{"num_hidden_layers": 19, "num_attention_heads": 7, "norm": "layernorm", "parallel_block": true, "final_lr_fraction": 0.0}
Each number is 50 + 15 x the weight over the matrix's rms, rounded and kept within 0 to 99. Layers, rows and columns count from 0.

# layer 13 MLP down (transposed), 896x224, rms 0.131, rows 760-822, columns 112-167
37 18 65 63 73 57 54 42 42 45 39 49 79 69 50 30 63 19 85 46 50 47 48 65 45 23 46 46 65 41 63 67 60 50 43 34 26 41 87 60 42 06 49 73 26 60 67 57 24 40 58 72 25 42 37 45
08 57 29 87 47 58 38 36 49 18 46 91 56 53 55 41 56 57 66 52 39 44 57 53 43 53 51 52 80 59 48 37 60 58 63 54 51 45 15 39 75 54 55 60 40 33 59 59 50 47 98 38 63 43 33 19
12 44 32 63 48 62 59 42 55 48 49 69 61 50 58 82 51 36 30 60 56 31 39 48 30 61 76 37 59 56 57 47 50 53 25 67 54 43 59 61 45 66 40 16 61 60 44 46 57 70 56 61 51 51 68 47
50 57 67 60 42 49 25 57 76 26 43 69 75 67 26 32 51 48 78 62 46 39 48 66 42 46 50 69 44 62 34 00 51 51 53 60 61 47 55 30 59 38 47 52 29 53 36 41 47 47 85 34 25 64 64 68
56 20 42 28 54 49 76 60 60 57 46 49 53 51 38 21 57 40 51 48 29 34 31 51 48 44 40 73 52 52 79 38 67 65 53 40 36 27 53 50 72 53 56 50 39 43 40 74 54 45 44 45 31 41 72 52
33 53 66 40 61 41 31 42 35 41 41 29 46 75 66 46 79 46 36 35 52 42 55 57 55 37 67 61 45 30 65 45 86 66 41 60 51 55 60 29 19 31 61 63 13 33 75 74 81 39 62 54 31 56 76 44
31 25 32 73 39 29 73 58 29 22 41 45 27 52 34 53 41 49 37 44 25 41 34 51 53 28 59 47 67 47 47 54 34 54 40 54 37 50 67 42 77 70 48 52 43 58 56 77 77 32 22 63 63 51 55 24
56 58 43 52 52 39 65 39 44 70 44 64 38 39 59 53 38 51 65 51 61 63 41 57 53 48 50 73 63 32 36 27 63 69 85 42 49 51 26 62 64 50 70 49 35 51 60 51 60 30 69 56 36 63 82 57
62 63 33 69 80 62 20 53 57 22 57 47 41 59 33 52 50 48 63 47 69 45 19 58 35 50 69 39 59 57 41 24 39 63 53 73 35 38 64 34 65 56 55 11 46 44 55 44 47 47 56 51 64 42 48 66
34 50 50 65 74 49 47 32 39 51 66 78 72 52 78 30 63 37 65 58 24 53 64 59 45 48 57 64 46 26 50 38 69 59 32 29 54 60 68 54 57 60 56 65 69 55 39 57 35 60 56 38 27 86 46 78
70 39 73 45 47 57 65 60 17 54 54 26 40 41 58 45 42 53 37 35 39 51 21 74 58 58 57 41 71 43 37 35 75 63 69 73 68 58 08 44 51 50 49 38 42 56 56 59 65 60 36 53 55 37 47 30
43 42 54 45 57 41 69 57 41 58 42 41 52 70 54 35 59 51 73 29 30 47 50 40 56 58 50 45 52 61 62 48 45 42 62 73 57 42 58 40 61 51 46 48 66 53 52 64 63 53 43 44 72 80 67 48
49 60 62 46 53 38 68 73 47 48 55 73 41 51 55 64 48 62 45 48 85 54 47 59 43 34 53 33 49 43 51 49 48 60 66 57 38 26 57 39 34 79 43 18 54 46 62 43 77 43 51 51 53 33 38 60
39 37 53 38 66 30 65 60 57 72 34 63 61 63 42 46 48 44 64 32 37 56 60 58 40 50 21 51 59 45 45 56 50 42 65 63 54 62 51 50 73 45 44 40 59 46 41 93 58 80 60 35 36 64 51 41
46 50 43 39 60 66 32 55 47 48 54 70 30 56 53 80 65 41 44 30 25 51 60 58 79 33 48 46 40 12 82 55 37 44 52 42 29 33 49 56 52 35 27 74 51 52 38 63 48 38 53 43 44 40 40 63
51 56 51 53 56 65 34 30 54 40 52 42 53 38 32 54 66 60 33 75 53 47 59 43 55 47 36 32 68 39 26 36 44 52 87 59 47 42 66 57 31 67 50 36 63 39 52 67 65 38 60 47 37 57 34 48
50 41 75 33 46 51 60 58 38 32 50 47 55 39 44 59 62 41 28 54 63 39 71 51 34 54 35 54 63 19 61 63 30 63 47 48 54 44 39 82 45 65 64 47 56 57 75 23 41 60 48 54 31 44 45 53
54 54 47 37 48 33 46 67 79 53 47 35 64 37 71 46 56 56 40 49 62 50 69 60 57 53 54 57 55 54 64 55 41 43 44 60 24 50 38 48 49 62 65 57 36 44 23 45 53 44 42 58 19 13 43 40
70 48 56 40 60 34 42 51 25 58 51 59 41 36 61 80 29 37 44 53 50 62 45 48 41 63 38 44 74 70 58 28 72 31 20 55 29 32 16 31 42 49 64 44 23 52 49 20 60 34 43 52 53 45 52 70
31 64 18 43 49 50 34 54 64 34 50 56 65 69 19 72 60 38 94 48 38 58 58 47 54 40 51 63 28 52 48 20 14 63 35 53 79 31 42 57 38 54 79 57 49 50 80 73 36 29 40 44 46 27 50 39
37 62 18 62 39 52 53 96 17 54 65 62 41 56 28 60 85 27 34 58 77 52 35 72 36 43 27 55 13 32 53 48 52 73 43 25 64 56 49 41 59 23 28 54 46 36 95 39 58 42 45 71 59 57 51 65
43 37 29 63 48 76 65 60 47 54 39 32 52 31 22 42 61 93 53 59 64 32 42 59 38 54 27 40 54 26 61 60 56 63 66 45 22 77 30 41 54 67 51 40 32 63 39 46 58 29 53 41 50 57 66 55
56 52 18 57 70 47 52 56 39 35 53 47 44 60 42 46 33 26 77 62 72 46 46 59 76 45 80 41 56 55 46 68 44 45 45 55 48 38 35 59 45 63 66 55 56 42 45 33 31 20 61 32 47 78 68 39
43 34 47 57 38 63 55 31 74 32 37 44 72 50 42 53 35 54 52 45 26 46 19 62 63 36 52 46 52 57 26 50 33 53 44 73 53 78 48 54 66 56 61 23 53 36 69 80 63 44 66 40 38 56 58 41
79 31 37 58 54 37 54 60 21 36 65 41 44 36 42 33 35 60 31 56 47 36 51 54 70 57 35 44 71 51 34 32 49 48 60 59 49 57 35 94 30 63 37 40 43 55 56 75 38 50 70 36 61 47 26 65
48 51 32 39 39 29 51 69 49 53 45 26 42 34 49 61 45 65 36 60 23 65 43 32 74 59 47 22 35 62 68 47 54 42 42 64 50 60 34 49 35 35 71 72 60 59 60 63 37 34 73 45 47 57 48 28
67 42 50 68 42 26 67 47 39 80 46 52 62 57 42 57 52 54 51 35 48 78 48 58 61 39 61 62 50 39 80 41 72 58 47 41 39 54 25 52 43 72 48 58 67 59 09 41 68 43 66 48 62 43 20 51
51 45 48 45 79 56 36 45 75 68 26 51 58 44 53 23 33 48 29 33 33 34 42 58 46 64 23 51 67 55 37 67 37 47 22 58 29 41 55 71 60 41 57 41 57 42 53 94 58 64 64 54 41 25 51 48
56 69 39 44 42 51 48 27 59 70 50 46 17 38 64 43 36 64 40 42 68 55 37 39 66 95 49 46 70 45 72 43 34 53 26 47 49 56 62 56 72 26 57 40 73 32 47 53 37 53 52 42 78 23 51 42
37 28 51 52 38 59 39 47 52 64 46 60 38 44 55 56 45 57 58 41 46 57 46 39 54 57 41 53 21 34 59 56 40 04 47 36 53 60 76 54 61 60 37 38 29 62 68 42 28 59 50 73 23 47 69 40
54 34 38 31 58 51 35 46 62 75 73 41 41 55 47 55 54 51 17 57 57 43 35 52 48 44 64 46 47 59 73 32 44 37 58 18 67 50 70 41 38 58 51 60 56 54 74 42 29 68 39 57 57 27 55 51
53 50 48 73 44 54 48 46 49 54 60 46 43 52 39 29 48 39 51 50 34 48 31 50 26 53 86 50 37 37 46 54 56 60 37 71 44 55 60 50 49 85 54 57 63 53 50 60 49 62 42 26 46 65 63 39
62 44 44 47 40 31 54 47 60 57 44 63 32 41 67 23 45 57 55 73 62 77 57 61 60 46 35 49 61 40 20 50 39 79 40 39 19 68 30 54 26 34 66 58 36 58 62 24 24 35 57 55 51 37 38 46
39 68 50 56 58 61 54 39 51 46 50 60 46 47 38 50 44 29 91 60 64 70 65 43 50 65 35 75 60 47 66 44 33 38 29 52 60 60 22 67 55 36 60 69 58 46 38 67 54 45 38 68 28 58 78 38
31 51 51 50 40 48 45 28 64 43 77 65 47 68 52 75 44 63 72 45 60 52 56 66 35 71 23 46 47 62 12 54 62 48 27 44 61 68 71 57 52 24 55 50 27 49 54 41 31 25 41 60 39 48 60 27
27 46 45 50 63 59 71 53 54 51 71 40 34 59 35 48 98 56 65 42 48 12 10 48 20 62 58 55 46 71 42 50 48 45 26 50 65 86 36 53 61 49 56 48 70 57 53 47 53 18 36 50 35 53 38 39
54 48 55 39 55 68 61 65 46 53 49 67 58 54 33 47 45 29 60 69 69 39 41 50 45 26 56 36 57 61 57 60 60 41 53 44 31 47 37 81 44 50 59 21 48 10 53 18 17 38 46 51 70 51 26 54
42 66 34 51 50 22 51 36 63 59 42 70 49 39 58 53 30 36 36 62 41 55 25 40 38 30 38 45 54 42 74 60 59 67 46 62 58 04 77 40 24 52 45 32 40 38 44 64 61 40 43 55 41 42 38 29
48 66 34 41 14 41 61 22 62 69 63 33 32 52 68 52 44 52 31 55 49 58 52 64 40 63 35 32 34 62 34 43 48 33 42 68 24 41 31 69 86 57 54 43 62 81 45 43 56 39 65 45 66 42 38 32
57 65 88 26 38 46 46 60 50 62 40 37 62 45 61 53 57 65 43 59 61 56 54 44 60 64 47 44 62 55 31 74 35 39 35 69 93 46 32 42 37 44 30 45 35 42 45 41 55 46 44 59 18 52 41 68
42 40 64 61 58 41 65 30 64 53 72 61 50 73 29 31 52 42 69 36 61 49 67 51 38 40 25 48 29 56 14 45 49 55 62 68 38 36 58 25 22 47 51 48 31 79 41 42 51 54 44 56 54 57 06 36
52 48 42 45 49 45 32 37 61 48 45 34 51 52 40 35 44 53 49 57 43 70 36 40 48 51 70 64 67 82 42 32 41 57 32 44 46 67 37 68 38 41 76 61 67 61 44 30 44 26 23 65 52 41 48 42
64 60 53 58 52 40 59 42 47 63 25 56 39 46 71 85 57 19 47 41 62 31 51 49 41 36 58 38 37 76 35 78 54 56 57 68 37 60 44 28 84 16 49 66 37 60 44 45 55 77 57 43 62 49 47 69
57 27 15 45 62 57 68 45 69 53 35 48 46 54 44 53 46 49 59 24 52 44 47 21 74 49 49 62 36 52 33 24 54 58 83 32 47 69 66 49 15 49 24 53 27 43 48 77 64 77 45 35 74 59 46 40
59 37 41 64 66 20 44 46 42 49 50 46 53 53 31 76 66 34 57 48 45 54 60 57 65 48 54 44 56 73 54 51 29 69 57 45 37 56 59 41 54 66 46 59 21 60 58 44 52 71 50 31 67 78 60 77
59 31 46 60 50 63 36 43 52 52 57 48 75 50 35 40 46 60 52 56 31 25 32 75 31 21 25 38 20 55 16 43 72 57 45 71 57 39 46 36 69 43 77 33 47 28 45 59 45 00 31 35 65 55 56 69
47 63 64 57 37 47 66 56 39 41 46 13 47 47 51 81 54 28 57 26 48 56 47 45 43 42 17 56 62 60 59 46 55 36 52 65 45 68 54 53 47 42 21 34 68 62 33 61 68 50 68 26 52 53 33 70
45 59 24 29 63 16 75 38 21 28 43 64 52 60 35 62 69 89 40 49 40 75 63 62 61 54 68 79 49 62 57 31 43 56 58 38 43 77 66 67 45 52 58 42 40 45 42 59 50 42 56 47 56 67 59 44
50 39 46 41 65 52 65 59 44 48 81 48 53 59 53 48 55 44 88 53 54 42 59 79 38 56 66 58 58 51 67 55 40 31 55 46 63 57 25 33 46 34 54 57 74 43 48 35 19 69 48 24 41 68 25 47
48 60 59 25 49 60 54 43 46 39 44 39 75 33 65 55 48 41 30 82 41 55 74 47 50 67 21 48 51 24 59 27 84 25 34 55 40 68 14 74 30 53 56 65 56 60 44 42 49 54 81 43 69 46 55 61
22 54 37 76 56 44 29 56 40 40 49 75 29 54 58 20 21 57 70 51 56 34 45 53 37 43 30 61 36 69 56 68 48 47 54 51 42 46 34 15 36 91 40 53 64 24 57 43 56 52 76 48 74 33 57 36
45 63 63 64 65 48 73 50 63 58 52 47 46 75 64 53 39 51 93 07 49 57 54 49 71 30 42 41 49 67 42 57 58 25 41 54 60 46 19 37 73 57 29 63 82 66 62 30 45 29 44 33 54 44 68 70
52 57 42 76 60 53 70 55 36 65 68 39 65 63 58 48 69 82 28 53 70 35 43 53 48 82 67 32 29 50 30 50 57 66 62 42 38 55 47 37 41 58 60 35 61 55 89 39 37 24 50 74 62 45 58 12
59 37 73 76 83 49 36 33 56 54 56 55 51 42 27 69 40 41 18 63 12 38 50 56 86 28 59 31 41 42 56 33 36 39 68 47 50 56 46 44 67 35 48 59 27 25 55 61 51 50 40 46 49 45 16 61
67 44 19 47 29 64 34 35 37 57 67 48 30 62 51 71 42 47 53 20 77 28 64 81 30 26 73 62 47 51 20 29 64 53 66 58 54 34 62 44 31 45 62 59 68 44 61 23 46 28 39 58 36 73 50 70
57 40 29 39 45 54 48 32 50 64 54 44 47 53 69 43 49 23 14 66 36 48 70 38 59 51 62 59 33 30 51 38 57 66 62 64 28 69 45 37 45 48 65 54 43 65 57 72 66 47 52 44 27 23 43 58
45 41 30 43 41 38 85 40 38 31 51 33 60 59 76 29 57 59 72 64 47 43 50 64 84 34 55 63 21 65 55 64 65 39 26 50 41 51 64 33 71 42 68 42 44 54 45 49 50 63 32 43 54 61 62 35
33 31 37 10 44 41 64 09 35 44 34 51 44 35 64 42 50 35 79 43 63 21 22 37 61 75 45 56 62 34 41 44 53 28 71 75 52 32 55 65 37 59 92 41 62 48 57 61 58 47 39 44 63 44 43 43
62 74 75 53 48 60 22 43 43 69 48 44 50 19 71 31 36 52 48 31 27 69 68 32 61 55 73 42 47 54 79 50 73 28 21 65 39 42 36 51 61 47 35 54 34 39 76 30 39 15 75 90 49 49 75 48
61 53 56 38 60 43 23 46 65 60 50 30 50 36 33 66 67 53 49 83 52 30 34 50 65 39 67 26 71 43 69 23 53 61 45 56 59 64 31 31 48 58 63 50 32 52 69 54 51 58 51 50 49 58 57 51
55 62 51 51 44 56 76 38 57 41 40 56 51 33 56 15 64 74 42 27 84 38 68 31 37 35 10 39 35 71 47 19 20 39 40 83 34 72 42 62 36 60 27 49 39 71 41 27 41 26 33 11 54 42 35 50
71 28 25 59 58 71 44 41 76 52 38 60 52 55 28 34 48 33 54 51 67 72 39 66 61 47 55 58 55 65 48 31 50 21 52 39 33 45 45 45 77 65 34 47 57 14 41 53 48 58 81 24 29 49 31 28
58 24 52 28 46 30 41 66 57 57 40 56 69 49 43 41 27 58 67 34 26 49 44 53 49 38 49 28 46 36 62 45 24 35 13 64 54 79 50 45 44 79 54 74 58 65 62 85 25 17 33 41 63 61 69 41
# layer 13 MLP up, 896x224, rms 0.106, rows 761-822, columns 112-167
87 43 65 36 51 46 65 54 56 56 80 39 41 47 41 48 61 30 34 48 46 43 55 39 59 25 30 44 76 56 65 50 45 50 41 49 36 56 67 60 54 47 44 65 60 58 61 62 19 42 55 74 52 66 54 75
47 41 56 50 55 56 55 69 55 75 34 63 46 58 65 38 72 53 26 58 63 38 62 30 35 37 49 44 54 38 69 47 40 80 44 73 33 62 16 44 76 62 47 33 63 29 49 42 55 35 34 28 17 34 44 68
75 51 30 38 62 59 71 71 36 79 48 46 43 57 64 72 52 47 27 38 55 61 51 46 29 55 45 41 30 39 68 69 53 63 49 59 56 50 68 77 54 53 56 34 55 35 70 72 36 54 58 62 65 19 33 44
44 52 39 37 52 48 51 47 46 48 99 52 42 34 58 33 52 53 12 62 57 44 51 66 61 55 22 41 78 31 50 67 40 63 50 42 36 75 41 27 48 60 78 59 63 45 39 66 68 38 35 64 63 45 39 49
48 30 55 78 50 36 47 56 79 63 47 48 53 42 72 37 56 34 55 53 28 59 42 39 29 40 21 38 28 60 45 37 43 54 25 79 62 53 44 64 54 47 45 35 64 63 26 38 47 62 40 34 54 80 70 35
53 38 68 62 48 52 36 49 67 52 35 34 62 29 57 71 63 31 46 53 57 40 59 50 46 90 41 54 52 58 46 23 54 53 49 48 57 34 35 51 32 40 43 42 57 29 55 49 57 76 45 62 37 44 35 45
35 44 35 58 40 61 62 40 40 48 67 31 33 38 38 65 48 41 43 34 50 31 35 51 78 23 48 43 64 59 85 64 57 74 35 67 57 57 70 57 44 25 35 55 39 57 42 45 46 42 40 34 56 41 05 30
49 40 54 50 23 43 73 48 47 63 50 69 49 53 70 44 31 50 29 39 52 66 66 46 78 55 43 73 58 20 34 67 81 41 46 35 70 52 44 65 45 39 27 83 57 68 27 57 55 54 52 37 32 51 62 34
71 43 41 29 30 47 66 48 60 33 37 55 53 62 47 46 49 44 33 27 69 48 58 49 37 20 37 39 69 81 54 28 64 28 68 70 46 55 71 55 51 57 65 26 56 46 84 19 55 42 37 35 44 45 36 29
40 62 37 50 49 22 37 47 54 51 44 69 56 53 32 50 71 69 55 48 57 58 77 46 49 56 24 63 41 54 60 34 46 72 55 14 72 43 59 29 41 70 31 56 48 48 47 23 29 66 63 64 42 60 67 65
74 80 51 56 66 47 45 41 50 15 45 73 67 43 58 71 51 50 46 48 55 56 47 62 63 68 59 46 66 36 46 52 47 45 49 67 37 19 51 68 47 43 31 60 72 54 43 62 32 46 57 91 30 49 64 45
49 64 66 57 57 51 28 53 63 34 62 39 80 23 49 76 25 61 72 57 48 59 65 57 49 26 54 72 76 33 57 32 65 18 33 46 62 40 38 57 59 38 38 54 33 59 53 65 43 79 26 45 17 50 83 59
37 46 58 62 43 64 49 32 51 94 75 13 44 45 65 47 38 58 62 55 37 48 33 43 57 48 57 42 62 49 77 42 40 52 55 43 54 57 47 60 39 58 37 44 50 61 57 47 39 51 60 70 58 48 56 44
37 30 46 41 50 60 59 55 42 57 67 41 63 42 48 49 49 49 49 47 46 55 63 40 44 60 36 59 58 57 63 30 36 49 61 78 74 69 58 51 34 68 43 66 44 59 49 53 52 63 38 60 44 69 41 43
52 63 42 40 43 39 63 78 51 94 67 66 36 76 67 51 38 41 71 52 23 46 27 49 43 45 66 53 72 57 73 32 59 80 51 57 70 46 44 53 69 19 41 63 33 58 44 28 13 65 30 54 63 59 53 48
41 70 53 56 42 49 56 41 53 57 40 25 78 74 39 92 60 62 36 66 78 32 41 43 37 42 34 50 39 53 54 83 26 45 37 35 56 65 59 56 62 38 51 51 32 60 35 39 36 52 73 25 80 68 68 45
34 55 39 63 49 51 63 74 58 54 23 41 46 53 47 53 39 43 61 54 35 38 36 60 35 48 49 57 68 47 21 49 63 83 41 75 41 24 70 47 37 46 27 37 62 52 65 63 21 74 55 56 59 75 65 65
53 59 75 20 61 33 52 30 70 58 20 35 58 57 37 19 36 45 41 32 53 57 55 51 35 47 50 60 42 52 39 28 32 66 50 71 24 62 63 67 45 38 44 59 71 66 69 57 47 79 72 31 50 80 54 49
44 51 59 54 45 22 50 48 40 31 68 66 64 02 70 39 72 47 58 83 45 44 57 38 62 70 58 55 60 44 25 65 92 59 48 37 31 34 40 25 49 40 29 58 55 24 60 38 43 66 69 70 44 66 56 60
47 52 57 38 77 43 61 61 58 62 53 44 71 23 44 69 86 46 29 59 53 43 46 53 66 28 58 65 45 93 65 56 78 71 52 43 77 50 32 46 16 73 38 39 74 38 46 41 53 55 19 39 61 60 42 32
38 41 45 38 64 41 58 37 51 53 06 50 59 48 65 41 24 36 54 59 58 44 65 32 42 52 66 56 55 46 56 33 44 52 58 32 93 30 32 65 27 49 22 40 57 70 40 49 23 63 56 64 39 67 40 45
25 69 75 53 43 47 53 75 77 49 51 42 56 47 55 37 32 71 70 57 36 44 54 42 31 52 70 50 43 29 76 53 39 69 33 77 61 78 57 50 46 35 28 44 67 59 52 68 66 83 66 44 46 44 30 66
37 41 48 61 08 44 43 39 54 49 45 54 52 47 53 64 68 43 41 35 35 54 69 46 56 42 63 76 42 56 47 32 32 55 34 56 59 68 56 81 36 23 48 47 49 06 57 52 35 64 40 50 24 57 38 40
31 53 52 49 50 45 47 37 51 56 59 74 69 61 49 57 67 16 24 45 45 50 53 35 44 62 38 61 27 30 64 66 41 67 50 51 65 26 54 42 67 48 62 64 46 32 52 26 41 49 65 47 34 51 80 48
59 63 32 68 48 15 44 45 78 53 64 77 49 53 74 35 49 67 45 55 23 39 55 51 59 42 38 47 65 24 43 20 74 48 42 53 46 50 38 75 43 63 42 28 61 36 68 27 78 65 68 52 67 43 61 77
26 71 73 18 23 35 58 45 43 49 43 54 39 45 62 80 29 38 29 56 64 39 34 49 20 44 70 64 60 87 56 51 53 78 75 56 70 73 75 51 43 26 62 53 58 36 44 42 37 37 34 43 65 56 39 54
19 18 60 50 40 49 44 45 49 54 58 63 58 29 55 22 85 51 27 20 68 50 52 43 73 39 47 70 56 50 71 51 45 51 82 43 76 56 70 62 26 23 58 58 49 20 29 59 45 36 59 63 62 62 43 77
66 28 68 72 59 25 79 29 51 44 69 40 43 43 42 65 53 43 42 34 24 40 71 42 54 73 43 56 82 64 57 25 73 79 46 34 64 31 50 73 46 66 33 62 62 48 51 53 41 49 78 58 58 31 50 45
57 54 53 53 65 39 47 56 40 71 48 53 51 54 65 36 59 46 75 51 49 52 79 57 53 55 82 51 65 27 55 29 48 39 38 33 45 58 36 57 47 45 42 43 38 54 46 27 55 50 55 44 18 27 53 48
55 40 58 67 55 69 61 50 48 54 25 58 80 74 46 50 43 56 96 39 42 62 56 48 34 65 48 61 55 23 49 64 60 76 46 56 54 38 61 59 64 51 27 40 40 64 25 52 55 65 64 28 64 91 59 55
46 38 56 34 26 80 54 28 50 54 74 49 37 80 67 46 49 50 36 52 38 21 45 33 51 44 22 52 26 45 46 49 63 49 39 28 36 35 62 39 56 66 59 39 56 48 39 41 29 50 32 83 42 71 63 68
58 61 73 61 65 67 65 62 41 41 51 62 69 58 33 63 58 48 29 34 43 66 35 39 57 73 56 49 48 75 68 42 58 55 49 50 66 34 60 58 54 53 46 35 34 60 53 65 69 53 44 34 40 45 50 37
92 27 85 66 55 42 30 59 57 44 47 28 57 66 43 46 54 60 47 30 54 57 53 37 57 05 21 58 80 50 63 61 43 45 43 50 38 47 72 28 48 63 52 40 49 61 33 60 45 49 76 31 41 55 46 33
37 39 54 28 46 45 52 45 62 36 55 53 48 62 53 76 32 39 49 81 65 70 78 38 79 57 56 70 47 48 41 47 42 39 43 34 58 42 44 52 14 69 68 32 23 33 28 68 27 57 39 81 58 50 48 57
63 39 55 29 34 61 48 35 57 56 25 50 53 37 78 60 07 71 47 41 47 54 57 43 61 42 73 50 73 53 48 62 55 43 55 37 24 37 59 53 32 38 57 56 26 56 51 58 42 96 58 59 54 64 55 55
51 49 39 64 55 41 42 34 34 71 50 56 41 34 38 58 33 53 58 83 39 54 67 76 65 77 40 75 62 27 62 41 45 58 26 74 53 29 48 55 50 34 31 62 51 50 70 97 45 66 67 46 51 51 54 58
29 51 44 61 46 31 69 46 44 47 36 61 75 77 59 54 44 53 62 53 49 55 30 58 51 53 55 50 43 36 43 49 77 42 48 33 41 60 62 54 53 50 60 57 61 78 36 53 25 69 50 50 33 54 36 51
59 50 62 62 40 24 33 44 52 39 52 60 52 61 65 67 59 55 33 31 51 61 38 27 19 37 49 53 38 76 56 37 72 67 69 46 63 72 10 25 42 32 55 53 42 34 64 44 64 78 49 61 37 61 33 38
40 53 12 63 54 69 50 66 47 57 64 34 65 48 70 51 35 27 42 71 32 30 42 32 48 35 18 47 59 72 42 45 13 37 46 17 44 45 59 73 37 36 45 66 65 41 38 56 50 33 74 42 36 75 52 48
39 25 83 47 51 38 33 29 70 43 44 32 74 61 43 71 50 16 58 74 41 44 51 42 81 47 33 59 49 61 43 44 49 52 54 17 48 47 43 72 57 28 58 35 79 41 34 48 59 49 48 21 63 57 74 33
56 60 44 50 25 36 61 64 74 45 33 30 63 61 50 45 63 70 48 39 73 52 49 51 52 53 17 48 07 54 36 38 70 45 59 58 58 36 48 23 73 67 72 70 09 60 60 51 45 35 41 50 57 73 56 36
48 30 25 55 57 41 61 27 62 55 55 48 55 50 31 34 24 69 70 31 34 59 40 49 57 55 24 53 58 28 63 25 71 37 36 57 62 37 74 35 46 61 47 60 73 51 70 78 28 61 23 59 45 35 46 52
44 30 39 57 33 48 57 84 72 48 40 33 72 34 74 36 79 43 68 35 62 48 48 45 15 43 63 42 74 32 60 34 39 33 20 74 37 51 44 81 52 65 71 57 47 36 60 59 42 40 40 58 35 35 53 69
37 47 60 41 36 52 55 60 62 24 73 59 55 59 35 49 51 60 55 20 57 71 35 49 70 57 49 44 42 38 45 41 46 99 35 70 63 49 46 73 44 64 70 52 34 60 62 49 56 48 33 41 72 21 35 60
59 53 51 34 44 52 32 59 39 58 55 66 39 68 49 37 27 50 56 70 54 51 76 46 53 48 38 82 44 38 28 12 35 63 33 51 51 46 62 55 31 55 60 81 53 51 33 71 26 24 70 50 67 72 57 62
36 99 40 63 46 50 27 57 53 65 34 55 48 43 43 67 26 40 25 36 73 53 58 36 58 70 73 50 53 96 49 49 48 57 42 45 69 45 44 69 32 78 44 67 43 44 61 42 30 54 61 61 55 58 72 62
73 63 55 43 46 45 49 73 62 37 61 44 66 38 60 23 42 57 65 68 48 37 46 49 52 44 59 46 31 30 15 97 79 45 09 67 35 43 63 46 66 53 14 47 52 72 44 48 19 49 30 44 56 50 32 51
52 51 74 55 75 59 50 49 72 73 69 36 89 52 51 45 84 33 61 41 60 36 43 62 55 49 20 71 22 69 58 20 30 37 34 47 51 42 73 69 89 32 60 39 39 41 41 78 62 70 71 58 43 19 42 16
83 35 25 60 60 56 42 65 51 47 36 54 43 45 16 27 68 48 36 46 73 17 19 64 46 51 67 58 77 18 64 48 07 46 32 61 64 57 60 49 87 42 57 54 39 31 71 31 61 63 52 60 22 51 47 29
51 63 34 29 56 66 39 54 51 54 61 70 82 56 67 65 51 51 37 52 43 48 43 73 52 33 55 59 65 56 42 62 52 15 26 70 65 37 50 68 30 58 31 59 67 48 41 53 66 37 54 46 24 85 76 69
63 25 70 47 42 66 26 46 27 56 76 63 93 41 33 53 51 41 44 59 73 32 25 77 61 43 51 32 46 34 45 29 29 56 29 70 58 46 58 49 51 72 54 60 22 49 17 51 64 56 41 63 36 29 60 53
25 40 51 50 25 40 80 52 54 31 33 43 40 45 61 61 25 40 58 35 53 56 55 60 65 33 62 80 83 73 78 44 64 41 43 37 54 37 58 59 60 47 46 84 35 47 30 52 36 59 53 46 46 55 53 54
45 58 40 77 36 64 61 65 58 37 36 46 32 47 56 48 57 60 75 37 74 31 64 31 43 63 69 69 53 39 16 52 53 58 77 61 39 16 43 40 59 43 66 44 43 54 64 46 63 45 57 43 53 41 57 64
38 69 37 42 55 31 62 90 55 34 58 63 48 68 39 74 59 54 43 76 49 34 42 52 39 41 51 09 38 62 55 42 50 46 43 44 54 63 77 45 78 49 48 38 56 67 24 41 18 40 71 32 53 47 66 45
30 40 64 40 50 29 45 44 50 38 49 36 52 53 48 71 57 37 67 56 49 46 29 70 23 36 14 28 48 49 32 76 53 17 62 66 55 30 49 41 63 49 31 42 40 70 39 22 52 51 72 45 50 60 37 66
30 60 78 57 39 70 70 66 44 70 53 48 50 50 23 55 18 36 64 40 37 42 87 71 43 59 73 69 70 31 49 28 40 70 59 65 61 31 71 47 34 34 58 58 51 67 68 25 59 48 42 53 32 46 47 58
59 52 31 85 51 50 71 37 49 78 57 30 31 56 57 55 41 66 47 53 70 36 34 49 09 51 48 66 51 66 61 36 24 36 42 16 56 52 50 38 24 57 67 30 24 54 71 49 71 52 59 55 15 49 43 64
49 30 84 50 46 43 58 49 51 60 60 61 27 56 59 42 14 44 21 56 56 30 36 51 40 58 47 57 65 47 55 58 44 56 65 35 55 69 46 21 55 37 81 44 75 62 81 71 59 63 54 30 74 39 39 44
48 48 54 64 79 39 34 47 47 64 54 56 39 72 31 58 58 16 38 41 63 21 63 49 23 64 74 72 21 46 40 54 22 37 40 50 46 38 49 50 68 59 64 36 34 49 53 35 51 42 69 35 28 71 20 73
38 48 37 69 49 67 37 39 46 52 61 26 48 33 62 67 42 39 38 65 50 57 51 44 52 43 72 37 77 36 51 28 51 15 30 25 67 18 29 31 39 58 59 72 77 37 59 60 33 69 57 52 46 56 57 44
41 82 68 61 38 59 52 30 64 45 40 14 67 69 61 28 41 56 45 55 36 47 85 37 54 42 55 39 32 58 31 68 53 50 55 37 54 53 48 73 30 50 67 68 28 49 33 36 45 85 38 22 29 37 64 39
49 42 63 69 60 75 44 56 78 42 49 39 54 41 60 63 50 75 70 67 23 91 58 25 55 18 42 46 72 52 69 45 53 42 21 62 57 40 37 39 58 55 42 44 69 40 73 51 62 47 45 48 53 62 60 76